Part of a small language model's weights: a variant of Muon for these matrices.
Each number is 128 + 32 x the weight over its row's rms, rounded and kept within 0 to 255. Layers, rows and columns count from 0. The size above them is the row's rms in percent of the matrix's.

# layer 4 attention output (transposed), 256x224, rms 0.0993, rows 229-255, columns 64-95
size [ 84  88  98  85  81  91  87  93  91  81  94  90 110  89  90  81  99  90  92  89  89  88  84  90  85  97  85]
[[ 96 143 148 104 213 147 143 101  84 111 137  70 122 106  97 173  91 138 101 145 117 126 119 129  89 138  96  69 186 211  82 110]
 [ 92  78 220 127 111 109 144 140  85 113 109  94  93  89 140 135 122 197 119 161 138 166  79 134 103 153 143 169 188 167 150 141]
 [134 146 119 102 118 120 120 150 160  92  95  79 118  91 139 115  83 169 165 151 112 173 125 104 123 166 145 156  98 112 154 120]
 [ 92  92 160 167 117 133 129 161  86  83 151 140 133 146 126  98 188 129 162 133 171 130 116 113 109 101 138 134 133 127  75  95]
 [140 104  90 159 101 136 125  79 160 162  95 119 158 168 162 114 160  97 112  61 139 116 131  93 147 101 117 136 126 112 165 137]
 [127 152 105  78 157 159 108 136 148 119 179 189 103  93 138 141 127  49 124 102  98 173 141 128 144 119  95 203  82 137 129 183]
 [159 146 141 112 117 135 123 181 109 156 182 162  80 174 102 144  75 125 122 138 151 100 147  91 155 197  93 130 152  98 130 148]
 [123 172 127  95  88 105 165 168 154 140 145  95 145 129 168 164  49 126 141 106 155 173 159 182 125 108 138  64 133 134 133 137]
 [ 67 211 109 166 113 116 156 168 145 162 120 116 114 113  61 142 114 123 111  91 103 186 129 152 162 111 104 171 139 134 124 162]
 [156 102 121 115  99 121  98 127 135 127 150  32 125 134 131  85 135 173 175 116 182 154 145 184 141 175  69  95 133 212 114  51]
 [ 95 100 181 131 151 100  97 128 185 133 101 141 174 115 142 149 176 130 122 124 170 147 128 161 117 101 166  92 128  91 148  99]
 [110 134 160 104 167 170 109  81 118 187 121 143 125 136 118  94 151 147 132  74 128  66  99 161 114 189 118  93 171 154 110 114]
 [121  71  74  97 170 123 110 112  63  78 120 113 112  87 142 152 128 142 101  97  81 144 125 100 167 213 153 166 131 150 150 128]
 [112  81 117 120  91 102  46 137 137  90 199 180  88  73 121 168 118  87 137 171 158 156 107 154  83 117 102  84 137 149  85 190]
 [128 147 130 134 167 158 128 164 126 127 137 151 131 118 143 148 190 142 150 113 158 116 120  63 130 156 136 126 161 109 147 143]
 [134 101 156  97 184 157 177 147 206 116 189 170 123 143 131  92 121 125 146  87 123 114 113 147 107 119  94 136 188 159 125 166]
 [103 138  73 157 173 115 180 114 174 139  66 122 175 110 158  83 181 131 127 116  84 105  81 142 167  91 130  95 156  81  75  78]
 [ 74 167 106 197 148 100 134 108 143  52 123 120 121 153 120 149 108 108 155 131 156 182 102 147 147 168 191 109 123  88 163 112]
 [169  94 129 110 123  98 156  85 105  79 176 164  68 118 125 161 161  74  95 142 135 175 135 150 174 133 152  90  90 120 102 191]
 [144  90  71 127 107  97 192 137 135 107 125 142 124 140 108 123  76 185 173  77  63 104  68 199 167 127 177 135 103 143  77 153]
 [113 127 101 127 122 134 116 147  86  76 126 121 147 105 139 118 126 119 131 121  56 149 155 135 161 119 173 127 134 121 124 118]
 [139  82 184 156 159 164 116  86 149 120 115 162 170 151 141 134  99  91  90 131 170  97 113 114 153 132 153  64 178 129 137 156]
 [106  83 139 145 115  92 108 119 118 103 151 179 122 134 104  84 124  89 116 143 132 130  94 143  65 143 149 124 108 137  93 171]
 [116 166  67 120  85 106 194 102 127 101 124 110  78  95 111  79  77  95 138  99 148 137 122 128 104 119 180 149 152 118  74 127]
 [141 159  85 166 103 156 146 152 117  84  75  94 145 164 189 148 177 169 176 157 131 132 131  93 140 151  87 190 166 114  86 127]
 [146 215  90 167 108 120 138 129  97 160 188 129 116  83 114 169 116  87  84  96  96 119 145 161 158 147  76 141 162 108 196 109]
 [128  80 148  57 163 206 178 138 139 101 117 173  68  78  99  98 110 173 149 138 117 130  99 186  71 113 172  95 150 184 107 109]]
# layer 4 attention value, 256x224, rms 0.0735, rows 230-255, columns 64-95
size [104 117 103 105 106 105 101 106  97 112 112 126 102 104 102 113 106 105 101  99 105 104 110 101 116 105]
[[147 116 126 110  98 180  85 134  72 120 128 132 129 151 139 130 120  65 170 127 119 102 153 119  93 179 156 116 172  92  94 130]
 [168  98 115 133 122 109 162 163 135 180 177 149 135 170 102 117 122 139 134 107 140 135 136 199 122 112 135 170 185 169 129 122]
 [151 140 114 110 190 123 144  99 106 127 113 101 156 108 152 154 203 103 125 127  87 161 121 121 201 123 117 115 204  89 160 132]
 [114 111 117 144 142  88 103 113 118  98 135 112  78 134 126  92 115 185 172 124 135 160 162 156  98 143 148 223 124 112 146 120]
 [ 80 135  91 139  71 137 118 126 163  63  51 126  90 128 112  63  81 106 180 102  87 104 128 136  77 118 110 101 165 144  88  83]
 [112 133 118 146 157 118  98  83 109 100  92 126 178 133 100  96 133  55 156 141  97  53 113 155  98 132  73  88  85 153  99 139]
 [149 163  81 168  77 123 158 167 137 124 189 127  79  53 194 140 149  40 125 127 164 161 131  73 187  99 184 144 125 166 139  80]
 [145 123  90 116  93 149 107 114  89  93 150 154  78 145 111 130  95 138 159 144 101 116 186 123 132  96 130 127  87 115 158 131]
 [100 131 116 144 134 168 174 137 101 143 132 196 150 141 179 147 128  68 122  83 126 117 164 150 124 128 140 154 108 156 129 201]
 [ 88 118  99 170 192 155 111 106 100  76 144 142 124 143 136 107 126 143  71 128 116 130 147 146 147  92 160 150 212 157 110 128]
 [165 169 113 190 119 125 165 105 113 131 102 192 148 142 128 106 130 143 143 159 142 148  58  82 131 113 179 159  94 176 133 208]
 [127 125 119 108  71  98  72 119 124 191 197 142  92 130 141  96 197  96  97 128 113 105 143 113  83 106 105 105  92 124  96 101]
 [122 124  97 117 116 134 130 143 227 138 123 129 108 128  95 132  87 152 166 131 125 122 167 122 107 135 124 148 130 127 112 105]
 [172  40 158 140  86 130 146 121 105  99 166  94 129 145 128 149 180 154 160 134  88  95 139 188 135 136 178 128 136 151 169 105]
 [161 165 145 117 108 119 119 106 156 116  81 113 132  97  57 105 152 146 151 112 150 131 167  91  94 169 144 110 154 139 118 142]
 [ 70 126 168 137  81 135 166 140 121  88 133 107 136 152 133 137 165 165 122 147 150 120 138 116 135 172 132 128 136 153 152 154]
 [143  91 112 130  74 126  99 140 160 209  97 111 118 108 126 117  48 126  95 120 118 172 153 101  88 122  66 144 126 105  68 165]
 [147 134 118 135 150 120 128 175 154 164 115 115 136 118 106 147 176 127 134 174 156 132 179 148  54 106 125 117 128  99 189 109]
 [165 173 143 117 104 128 147 171 149 128 117 113 106 137 125 208 129 102 137 176 164 184  90 143  89 114 155 185 128 151 137 118]
 [126 129 161 120 130 163 128 189 136 117 127 169 119 137 125 114  93 165 177 166 174 183 109  95 131 134 114 147 144  89 136 100]
 [ 88 125 105 130 109 134 202 196 104 120 109 144 134 117 213 114  36 166 135 136 117 120 109 141 151 123 118 135 105 140  99 120]
 [180 132  32 120  96 126 125 130 159 148 127  90  90 111 120  85 121 103 203 151  89 189 120  71 128 175 147 128  85 173 104  45]
 [165 142 111 149  79  96  75 131 149 100 141 155  69 195 105 124 181 124 170 162 112  77 165 131 111 149 116 147  99 159 120 146]
 [135  83 174 118 149 152  47 124  66 127 102 149 148 168  85 149 147 126  91 154 124 136  90 188 131  77 139 129 129 186 123 126]
 [153  74 152  69 156 148 103 152 171  86 101 119 123 157 158  69 115  86 144 174 131 156 171 122 119 165 203 125  90  72 129 114]
 [177  84 138 222 120 160 159 102 149 136 168 107 117  87 112  90 135 154 132  95 133 128 126  98 106  53 166 135 119 155 119 112]]
# layer 4 MLP up, 896x224, rms 0.132, rows 0-73, columns 64-95
size [114  98 102  95  97 103  90  96 102 104 103  99  88  90  94  95 106 104  85  97 112  94 105  98 104 105 120 106 101 107  97  88 110  99 100  82  96 106  96  92  98 104 103  95  96 100  94 114 100 106  99 101  93 112  95 101 104 102 107 106  94 105 108 113  94  95  94 107  95  81  86  99  93  99]
[[157 130 134 172 158 124 150  81 124  85 194 124 124 136  55 103 186 158 141 190 138  92 142  78  91 106 153 153  96  77 105 105]
 [171 142  89 117 139 130  93 127  97  68 127  94 165 120 103 103 125  99 151 140 120 122 107  86 168 111 172 162 136 196 108 128]
 [127 154  90 145 133  96 110 151 146 138 128 138 128 189 111 107 162 159  89 100 151 133 135 121 122 163 120 121 155  77 168 151]
 [122 151 129 114 118 195 111 132 141 101  98 157 150 110 116  78 101 155 120 132 123 132 136 156 127 142  88 116 184 159 109 178]
 [ 96 144 163 149 159 116 160 158 129 109  54 122 114 189  97 131 102 157 126 208 136 139 142 131 138 135 148 181 125 143 157 146]
 [103 126  15 113 110 166 133 102 142 118 116 104 183 154 166 138 130  94  67 119 126 133 115 119 137 183  89 101 116  97 124 144]
 [135  57  69 164 165 183 118 152 121 154 116 108 122  90 109 162 150  93 108  96 154 196 119 128 135 118  90 114  83  73 117 136]
 [130 178 118 110 183 127 101 153 151 105 158 129 157 110 135 223 130 151 130  91 162 136 112  95 134  99 134 156 103 102 129 183]
 [105 113 134 122 107 169 111  96 171 130 102 118 132 137  84 152 102  86 147 115 130  85 101 128 125 108 140  59 170 130 118 138]
 [190 173 103  72 144  96 176  90 118 142 143 160 110 108 152 132 124 107 140  55 146 132 148 166 104 133 101 179  93 135 138 136]
 [ 92 201 144 133  91 113 140 101 100 151  87 140 144  90 112 136 125 119 168  97  83 137 114 127 132  90 133 149 144 127 149 126]
 [119  78  85 177 136 148 122 123 136  92 127 147 158 116 103 123 113 178 118  66 102 157 128  90 176 108 124 100  76 103 164 182]
 [ 83 195 119 102  89 121 125  80 158  68 172 122  90 146 149 124 152 113 108  75 145  94 129 193 165 107 146 128 151 120 152 130]
 [114 129  88 134 138 106 136 113 121 115  88 136 112 105  95  81 196 124 129 149 120 130 148  86  86 147 174  98  87 112 118 109]
 [123 102 155  19 166 104  59  97 127 118 147 149 119 125  97 163 163 152 176 179 127 116 139 101 123 134 103 132  90 128 117  91]
 [ 89  84 126 124 149 115 172 119 177  70 160 137 135 178  77 117 150 129 116 141 136 113 120 128 161 127 117 109  72  46 126 159]
 [174 176 140 121  83  89  82 136  65  59 133 106 137  86  93 157 158 114 104 162  89 131 133 118 168 159 184 126  85 162 121 129]
 [136 140 165 147 151 126 123 190 126 109  94  66  92 102 153 120  42 154 130 117 111 138 103 219 155 126 167  91 185  97  64  74]
 [122  60 133 103 137 170 131 171  59 120 132 112 126 144 130 211 138  99 118 143  92 170 163 116  92  96 142 188 192  88 208  94]
 [147 142 120 120 139 135 142  65 126 130 103 104 121 165 142 140 145  99 103 133 211 215 146 114 145 100 183  75 109 182 104 110]
 [134 154  93 111 118 163 148 172 127 106 116 101 125  78 143 153 102 100 119  58  95 104 168 115  92 149 157 128 149 131  88 142]
 [129  82 124  87  82 152 163 129 123 165 183 129 143  90  80 180 118  78 171 124 133 109 143 129 147 106 152 141  85 106 106 142]
 [ 78 157 151 179 161 141 132 139 109 131 159 163  98 125 123  84 143 141 104 127 156 114 150  63  88 168 100 123 110 127 124 151]
 [177 140 196 123 110 107 122  94 119 145 144 116  54  97 127 148 113 152 160  75 137 129 147 101 148 116  66  75 122 129  73 130]
 [114 149 108 160 146 135 122 159 156 109 132 128 103  98 199 115  92 119 143 147 107  80 187 121  94 133  90 137 134  84 134  85]
 [ 86 130 123  71  78 148  84  86 155 142 198 152 168  96 177 136 175 191 186 116 125 115 132 186  92 163 139 117  61 128 170 101]
 [130 139 151  91 130 142  99  94 153 132 148 127 135 210 118  67 137 107 126 172 145  25 171 164 119 149 195  97 140 146 138 124]
 [108  77 121 144  99 145 123 129  90 132  69 152 135 195 131 179 110 151 124 143 105 128  71 141 135  51 152 111 121 175 180  82]
 [197 115 151 161  87 177 112 130 122 162 103  73  85 111 119  96 113 136 185 145 129 155 168 144 102 172 116 108 204 111  85  97]
 [133 132 158 129 165 131 166 124 122  65 124 142 148 132  85 174 104  80 116 131 175 119 108  72 131 144 123 102  68 145 147  89]
 [148 140 129 176 135 167 151 132 155 128 153 154  62 135 119 166 148 155  72  95 113 142 111 104  68  98  72 169 118 142 141  69]
 [121 119 140 127 151 148 123 114 183 111 161 153 135 151 147 152 105  83  86 153 103 104  80  73 158 155 144  94 166  68  80 148]
 [180 139 141 131 142 120 116 200  96 166 112  86 114 131  73 151 135 129 140 187 141 106 115 194 115 141 131 129 127 146  80 137]
 [126 140  99  93 114 137 197  84 130 139  91 128 117 113 146  79 120  97 127 119 175 145 118 166  88 119 165 133 191 116 120 138]
 [ 93  89 188 125 101 149  90 129 148  53 150  94 140 137 172 103 114  94 118 157 165 163 140 130 132 209 105 120 183 127 142 138]
 [152  57 157 191 166 189 112 130 155 137 131 140 153 141 140 170 202 134 107 136 133 115 179 111  87 147  69 124  87  93 107  90]
 [ 89 119 177 106 169 148 145  69 143 113 152  79 174  83 170 138  96  97 154 106  92 171  96  92 152 134 129 126 184 139 122  59]
 [156 197 166 141 176 130 162 162 145  76 122  94 120  92 149 170 172 138 176 166 142 154  88 103 147 153 142  98 100 150 142 144]
 [137 156 130 106 107 160 157 141 173 190 168 139 110 144 160 113 125 113 110  99 121  66 155 169 139 141 156 126 159 117  72 119]
 [122 138  92 127 101 120  75 178 132 112 191 170 129  90 163 168 131 103 160 124 128  99 127 133 180 122 146 174 120 143 118 125]
 [ 90  73 113  90  72 138 111 179 101 126 117 128  98 134 137 126 171 136  86 129  96 153 141 150 135 161 139 168 128 134 130 140]
 [104 123 147 109 185 170 134 151  62 122 142 119 149 108  83 112 147  85 127  77 153 156  82 122 121 178 117 123 135 174 125 154]
 [173 159 177 186 116 126 156 118 122  88 105 117 112 124 164 113 138 117  87 149  54 106 104  99 145 113 125 105 128 163 116 155]
 [164 155 123 105 104 125 152 115 122  97 164 186 165 134  91 140 129 137 203 104 151 106 141 125 133 138 139 160 175 161 107 205]
 [134 142 115 111 102 153 149  88  91 177 133 126 124  41 129 155 121 112 110  72 145  98 149 170 105 132 130 214 182 127 145  84]
 [132 176 104 161 180 142 141 133 107  69 145  94 159 106 104 166 175 105 180  67 157 121 151 174 148 122 201 111 121 135 140 163]
 [ 95 108 126 163 198 160 106 124 157 111 182 109 119  50 106 118 117 131 166 124 185 105 112 220 159  61  88 147  99  96 112 104]
 [ 94 121 165 127 104 150 100  75 112  72 168 141 107  47 148 162  94 143  77 132 162 151  78  71 145 121 122 182 141 162 148 127]
 [110 157 147  90  77 127  79  51 170  99  88  98 197 147 122 125 169 171 107 103  59 168 136 140 119 138 127 107 121 111 117  98]
 [ 97  89 114 149 152 179 165 107 102  98  89 137 127 155 141 152  83 119 141 124  49 118 145 170 104 124 111 118 111 155  86 127]
 [ 60 135  57 116 157 116  90 171 128 134 140 116 158 112 128 143 157  85  98  66 149  69 108 140 167 128 108  81 126 127 156 129]
 [110 131  94  86 167 164 171 107 121 186 104  85 124 138 166  71 149  68 151 159 126  90 159 146 108 120 137 143  45  99  86 155]
 [205 163 135 162 154 113 130 118 144 143  77 104  85 110 138 118 194 133 151 147 103 113 135  85  61 126 112 119  78 121 107 122]
 [ 98 126 135 127 106 116  96 145 152 108  79  56 139 156  57 144  90  82 118  85  84 117 135 117 107 148 156 114  93 155 107 123]
 [118  92 102 190 115 168 121 122 134 106 172  73 153 123 125 131  86 149 162 121 169  91 127 161 129 125 119  79 129 109 128 108]
 [168 102 109 178 131 122 144 164 163 105 168 157 129  90 164 127  94 139 205 192 172 110 154  99 134  50  90 133  86 140  99  91]
 [138  89 155 126 143 131 165 118  97 107 115  94 115 184  83 121 141  53 167 136 102 172 109 125 106 165 113  95 164 130 125 140]
 [119 175 126  86 133  65 159  87 123 119  91  61 108 183 176  77 132  74 156 187 128 157 125  87 137 102 106 146  86 136 107 164]
 [172 139 152 138 124 145 152 130 125 168 129 121 144 171 174 100 152 150 164  84  81  93 136  86 130 120 141 182 153 157  93 110]
 [112 164  80 182 141 106 176 112 172 169 141 134 135 140 138 153 145 141 132 130 119  99 126 141 118 125 130  97 131 123 161  64]
 [ 78 160  96 122 164 172 179  91 135 162 157  83 104 172  88  92 178 109 176  62 168 116 117  80 161 140  95 139 111 145 120 104]
 [108 151 139  96 152 214 133 180 187 107 171 132 136  70 128 136 129  96 119 171 140 188 132 138 100 130 127 132 119 106 109  84]
 [147 130 135  90  78 164 142 130 156  87 145 102 148 107 119 138  41  96 138  87 126 147 130 164 110 167 134 157 135 114 121 127]
 [122 154 176  96  90 120  96 149 123  91 156 129 141 128  89  87 166 157 155 157 176 179 180 113  97 111 177 106  96  81 158 122]
 [116  86 102 134 191  75 148 163 121 139 128  83  95 137 127  90 103 129 125 100 150 165 105 162  93 134 108 106 159 134 172 148]
 [158  89 126  70 148 132 134 170 130  88 110 132 156 135 135  97  83 121  99 105 128 123 135 135 150 123 108 143 158 162 153 186]
 [145 108 105  74 116 117 132 135 151 143 117  97  80  97 121 100 108 135  90 126 124 118 120  99 146 146 125 121 102 108 146  55]
 [159 106 119  75 120 163 202  95  81 150 187 116 127 149  81  92  82 140 135 133  93  91 178 167 101  88 146 162 130 129  96 107]
 [173 130  90 169 134  93  83 164 118 106 128 130  89 129 157  30 132 151 119  94 155 140 140 134 154 135 108  92 182 153 147 151]
 [157 126 101 176 141 138 184 190 165 161 155  98 124 169 157  71 127  86 135 142 133 118 151 119 109 129  76 118 153 124 144 163]
 [154 125 113  77 135 113 155 118 145  79 144 137 136 107  92 160 148 138 155  64 140 131 103 183 162 180 100  84 171 172 150 136]
 [ 78 118 106  92 162 143 115 109 165 144 150 140 136 175 116 134 108 101 114 143 124 109 172 122  73 147 124  92 114 107 193 104]
 [148 153 141 148 119 141 117 109 152 135 156 142 143 155 182 118 135 158  37 137  87 144 161 104  78 108 165 178  87 162  74 118]
 [ 87 133 199 123 124 140  83  85 163 173 146 113 128  82 145 125 128 173 138  42  92 163 109 184 114  69 151  96  94  82 174 137]]
# layer 4 MLP down (transposed), 896x224, rms 0.0917, rows 0-72, columns 64-95
size [ 93 101  97  94 102 108  91 101 111 104 102 105 103 110  98 102  93 108  98  93  99 109 110 111  83  92  91  98  95  87  98  90 101 103  96 112 102  96 104  94 104 100  94 102  98 105  94  80 100  93  96 111  99  98 100  99 117  95 119 106  98  88 114 104  93  93 125 114  85 101  97  92  97]
[[125 172 147 157 104 141 131  81 170 135 105  98 152  85  71 112 108 111 152 172 116 125  86 141 125 173 116 140 177 145 122 174]
 [109 161 131 153 145 138 114 102 161 176 177 144 105 132 136 124  96  73 209  88 138 111 131  85  96 120 120 138  97  94  95  81]
 [128 141 123 168 104 112 119 100 129  84 116 114 180 114  87 116 105  99 144 137  93 107 202 140 171 124 121 126 134  62 145 101]
 [117 156 127 147 141 145 139 183 134 139 135 121 144 186 172 177  92 160 115 130 103 128 121 148 126  98 152 102 108 106 157 180]
 [ 73 178 113 145 138 107 121 109 178  74 107 146 164 162 135  96 143 123 105  63 111 157 166  70 117  81 131 186 121 135 121 129]
 [129 115 138  54  95 132 167 132 123 166  78 164 129 102 106 166  85 113  99 134 140 111 155 136 100 120  69  91 157 131 184 164]
 [166 144 156 141 115 135 165 115 101  90  92 113 104 108 106 150  88 135 123 137  74 122 172 128 140 164 130 137 130 122 121  95]
 [146 158 204 204  83 108 100 166 179 139 168 132 151 135 109  88 156  87 161 118 159 137 135 123  91 109 138 169 115 124 137 103]
 [ 88 119 149 149 177 191 182 138 122 126 100 161 189 176  80 125 126 147 108 139 123  91 120 100  86 114 171 157 145 160 155 187]
 [176 110 104 103 214 124 179  81 137 181  99 144 162  91  75 132 111  55 125  86 143 123 150 117 170  96 115 126 146 190 143  91]
 [109 155 135 153 200 148  96 130 156 122 128 108 148 123  91 119 144 141 150 137 105  89 100  94  69 144 117 197 153 116 149 139]
 [106 146 154 143 109 176  91 141  61 124 159 133 157 113 123 160 146 129 106 154 130 103 171 111 112  96 121  85 118 121 141 125]
 [177  79  99 125 139 154 126 173  86 100 127 120 146  90 122 143 114 142 149 168 127 114 169 125 100 105 129 121 152 114 142  73]
 [158  93 108 161 129 140 103 145 126 158 155 163 143 140 158 112 153 123 131 133 120 127 102 154 179 157  88 117 119  46  75 255]
 [ 88  84 113 101 136 165  96 164  80 134 124 169 157  84 124 162 176  89 102 119 115 143 132 177 113 141  35 146 155  98 171 122]
 [107 114 115 124 115 133 139  91 148 120  66 123  92 141  99 113 148 115 105 157 165 103 189 170 129  78 135 133  83 111  99 114]
 [152  78 157 137 117 162 101 114 141 142 100 182  90 123 126 154 132 139  99 124 124 164  78  83  49  83 131 103 185 194 119 133]
 [155 182 152 166 168 111 118 149 129 131 115 107 177 143 117 118 105  98 120 147 130 171 109 143 138 144 111  60  72 134 164 128]
 [ 91 160 125 171 129 105  84 125 160  78 117 139 140 120 142 121 157 137 137 119  74  28 189 131 154  78 146 149 108 116 100 148]
 [110 114 165 133 146  90 178 110 143  96 175 137 128 107 161 139 133  86 137 160 173 164 137 109 131 159 113  58  82 143 137  75]
 [ 94 210  62 155  81 168 165 114 103 161 154 183 156  81 125 163 135 152 105 108  90 143  97 113 138 107 135 180 102 107  72 202]
 [110 149 128 119 140 149 121 131 128 104  91 122 141  97 106 160 150 109  92 154 142 157  88 168 147 110 123 128 119 122  86  68]
 [ 81 129 129 194 115  85 144 164  91 166 135  85 169 151  91 142 102  94 104 174 105 135 108 165 105 134 117 147 106  76 122 159]
 [113 156 152 122 150 135 114 140 196 117 138 163 163 149  89 196 145  98 132 120 206 129 109 140 138 118  92 131 123  72  85 188]
 [120 129  63 149 121 147 129  73  99 198  97 156 123 136  85 131 129 145 160 151 135 209 114 141 101 109 159  92 126 160 134 127]
 [121 155  86 161 106 137 170 111  91 177 197 125 145 157 111 153  97 162 134 139 123  74 151 156 146  65 113 148  77 223 144 140]
 [143 132 139 154 137 105  96  70 147 116  87 132 122 143 129 121 108 144 112 158 144 122 125 128 127 114 109 180 158 177 126  99]
 [111 140 169  89 106 163 130  60  96 114  58 150  88 174 117 114 103  73 113 129 163 145  78 197 151 149 124 145 111 114 123 101]
 [163 128  98 105 183 121 106 154 115 103 138  53  96 116 102 110 120  97  76 127 156 139 148 100  92 157  74  92 142 140 148 128]
 [149 140 134 105  81  94 109  98 154 105  79 156 143 129 129 120 167 108 114  85  84 114 138 161 111 143  62 148 109 166 169 171]
 [ 89 129  91 107 171 156  86  80 111 189  92 105 152  81 111  68 152 105 130 124 143 177 113 175 143 144 140  83 102 177 113 145]
 [157 150 202  65 107 144  92 143 134  81 110 162  84 117 142 103 116  84 101 102 140 123  89 146 162 133 120  88 121  80 139 146]
 [ 86 138 153 150 144  70 111 121 140 105 112 147 128  95  97 142 169 149 114 134 141  84 135 160 125 148  71  76 210 146  94 118]
 [146  62 100 154 169 109 128 128 112  98 105 103  81 142 137 110 117 112 151 125 155 137 144 124 105 135 175 123 109 140 146 125]
 [135 128 105 202 140 157 175 171 148 118 126  95 104 116 178 130 108 136 117 153 111 149  93 142 175 120 162  86 124  94 155 193]
 [125 103 101 113  82  76 124  98 125  86 103 120 168 118 123 130 129 121 153  90 138 128 127 133 153 160 151 126 134 126  79 211]
 [137 120 164  87 135 118 107 203 158 122 136 120 176  59 163 178 176 184 144  77  99  75 137 161 133 103  84 147 140 115 120  95]
 [113 161 108 158 102 156 124 150 154  92 111 101 199 121 156 152  65  25  84 117  98  88 121 156 104 174 105 163 160 133 141 158]
 [131 100 144  78 200 115  90 126  75  95 158 164 131 123 124 124  72 122  89 144 162 184 139 170 116 123  99  87 137 122  76 154]
 [158 116 155 109  63 132 152 135 109 124 127 181 114 160 164 204 159 148 132 131 147 137 170 156  81 163 156 121 168 138 172 114]
 [120 150 133  94  67 111 156 168 114  94 130 111 159 102 132 132 127  87 128  96 210 159 152 115 138  80 187 118 110  96 157 134]
 [155 126 144 136 155 119 122 114  79 158 165 173  82 144 120 118 187 105 155 128 169  64 134 148 120 135 121  69  99 138  79 160]
 [ 67 114  70 119 124 108 117 127 116  91 135 187 106 177 101  86  93 179  73 106 174 159 141 126 156 135  93 192 124 126 139 128]
 [182 156 130  65 102 162 130 117 106 116  98 125 169 190 130 145 135 104 110 123 116 164 102 127  61 156 145 147 106 120 156 109]
 [179  78 159  95 103 111  67 172 171 136  92 126 157 147 183 123 143 155 121  79 143 120  79 110  97  72 174 129 138 111 163 167]
 [150 154 150 123 127 108 152 195 143  83 130 120 168 130 141 157 140  71  94 138 111 172 124 102  96  75  97 156 181 152  79 134]
 [140 156 129 205 144 147  63 148 126 132  63 121 136 120  66 134 126 156 121 118 125 145 122 182  85 164 146 154 129 138 143 150]
 [ 89  79 140 172 137  79 167 135 106  71 177 128 194  91 116 153 170  91 117 182 105 155 106 177  99 149 130  99  80 141 105 112]
 [105 139  94 131 202 141  83 163 123 135 208  81 122 123 117  62 136 144 133 144 115 170 108  77 116 133  58 172 137 122 126 154]
 [108 158 100 157 146 135  83 104 109 141 135 143 179 104 116 103 177 123 167  43 122 159 142 163  99 155  99 207 139 147 163 154]
 [129 128 118  94 184 147 106 102 105 142  90 177 146 134 132 143 112 123 110  78 174 119 124 128 159 170 136 114 173 128 161 136]
 [ 88 149 208 121 134 160 138  88  59 140 127  53 131  98 120  95 106  92   9 177 117 140 140 116 141 179 143 121 116 174 130 144]
 [132  80  75 163 132 127  89 107  81  75 156 160  87 159 144 125  52 100 155 120 151 168 136 112 141 119 156 152 100 146  62 148]
 [133 197  98 110 142 175  85  84 120 128 140 104 169 116 144 126  78  63 144 115 153  48  54 168 118 125 127 104 117 147 112 104]
 [107 116  88  98 141  87 182  81 151 127 103 166  86 123 100 146 124 168  53 150 155 106 130 130 151 121 152 116 146  80 112  86]
 [210  98 131 137  92 121  95 105 143 144 165 148 159 190 130 109 103 212 195 106 125 134 160 117 153 145  93 140 131 177 142 134]
 [ 89 111 106  95 129 118 131  85 187 132  93 166  99 140 181 118 106  74 132 110 202 142 153 130 119 124 125 110 133 138 138 149]
 [106 134 127 138  42 102 154 157 134 141 153 106 160 148 144 107 148 121 151 147 180 121 128 132 144 148 134 124 116 104  85  39]
 [125 146  64 106 110 126 133 135 110 129  88 137  85 120  65 150  61 112 175 188 134 192 141  93 105 120  91 120 142 105 148  97]
 [104 150 109 177 152 146 195 139 115 113 138  85 101  83 129 168 113 147 112 133 106 156 202 106 177 200 137 143 194 205 124 109]
 [141 122 135  93 147 132 177 100  63 128 129 125  70 175  98 107 109 113  92 173 113 155 116  58  85  98 100 100 135 130 102 146]
 [119 106 119 127 128 126 131 121 153 166 140 144 156  60 133 109  83 139  97 204 138 133 163  92 117  90  84 130 112  98 126 122]
 [139 153 111 138  94 128 117 104 176 152  95 117 184  79 161 143 101 111 112 101  89 124 179 132 127 124  81 171  59  99 139 211]
 [ 85 160 110 188 120 124 157 160  70 128 104 100  72 119 137 109 186  58 165  71  95  93 155 187 105 120 107 113  83 119 150 170]
 [ 91 104  59 207 191 125 109 112 135  83 115 139  86 147 116 133 133 154  83  90 141 125 157 130 118 131 100 121 130 164 132 189]
 [149  44 141 121 110 164 130  58 131 130 150 117 102 156  99 107  92 157 102 148 152  94 150  72 166 112 155 138 142 109 143  89]
 [134 131 140  72 176 159 168 173 138 150 153 149 114 105  96 133  90 113 143 120 107 182 164 159 148  69 179  88 104  59 133 105]
 [142 205 103 142 103 126 119 174  84 127 122 146 113 148  95  76 112 117 128 152  74 111 106 106 157 140  71 120 159  59 178 145]
 [209 115 191  95 186  95  81  91 124 190 110 137 129  96  64  97 157 107  80 108 132 152 139 151  87 116  95 154 118 116 107  73]
 [102 137 110  85 109 140 115 134 113  88 137 151 111 194 201 125 122 129  74 124  82  96  74 163 176 123 138 133  70 124 126 123]
 [176  96  94 202 111 156 105 119 155 128  97 105 117 134 198 181  90 116 134  99 146 152 116 110  97 135 105 150 118  98 115 117]
 [106 155 121  96 166 136 177 115  99  88 141 187  70 133 128 147 175 185 153 109  52 112 145 161  98 183  73  83 163 103 107  92]
 [ 57 164  76 140 143 140 106 138 151 146 123 129 126  76 159 143 124 137 107 190 124 143 165  68  89 210 103 117 170 200 127 119]]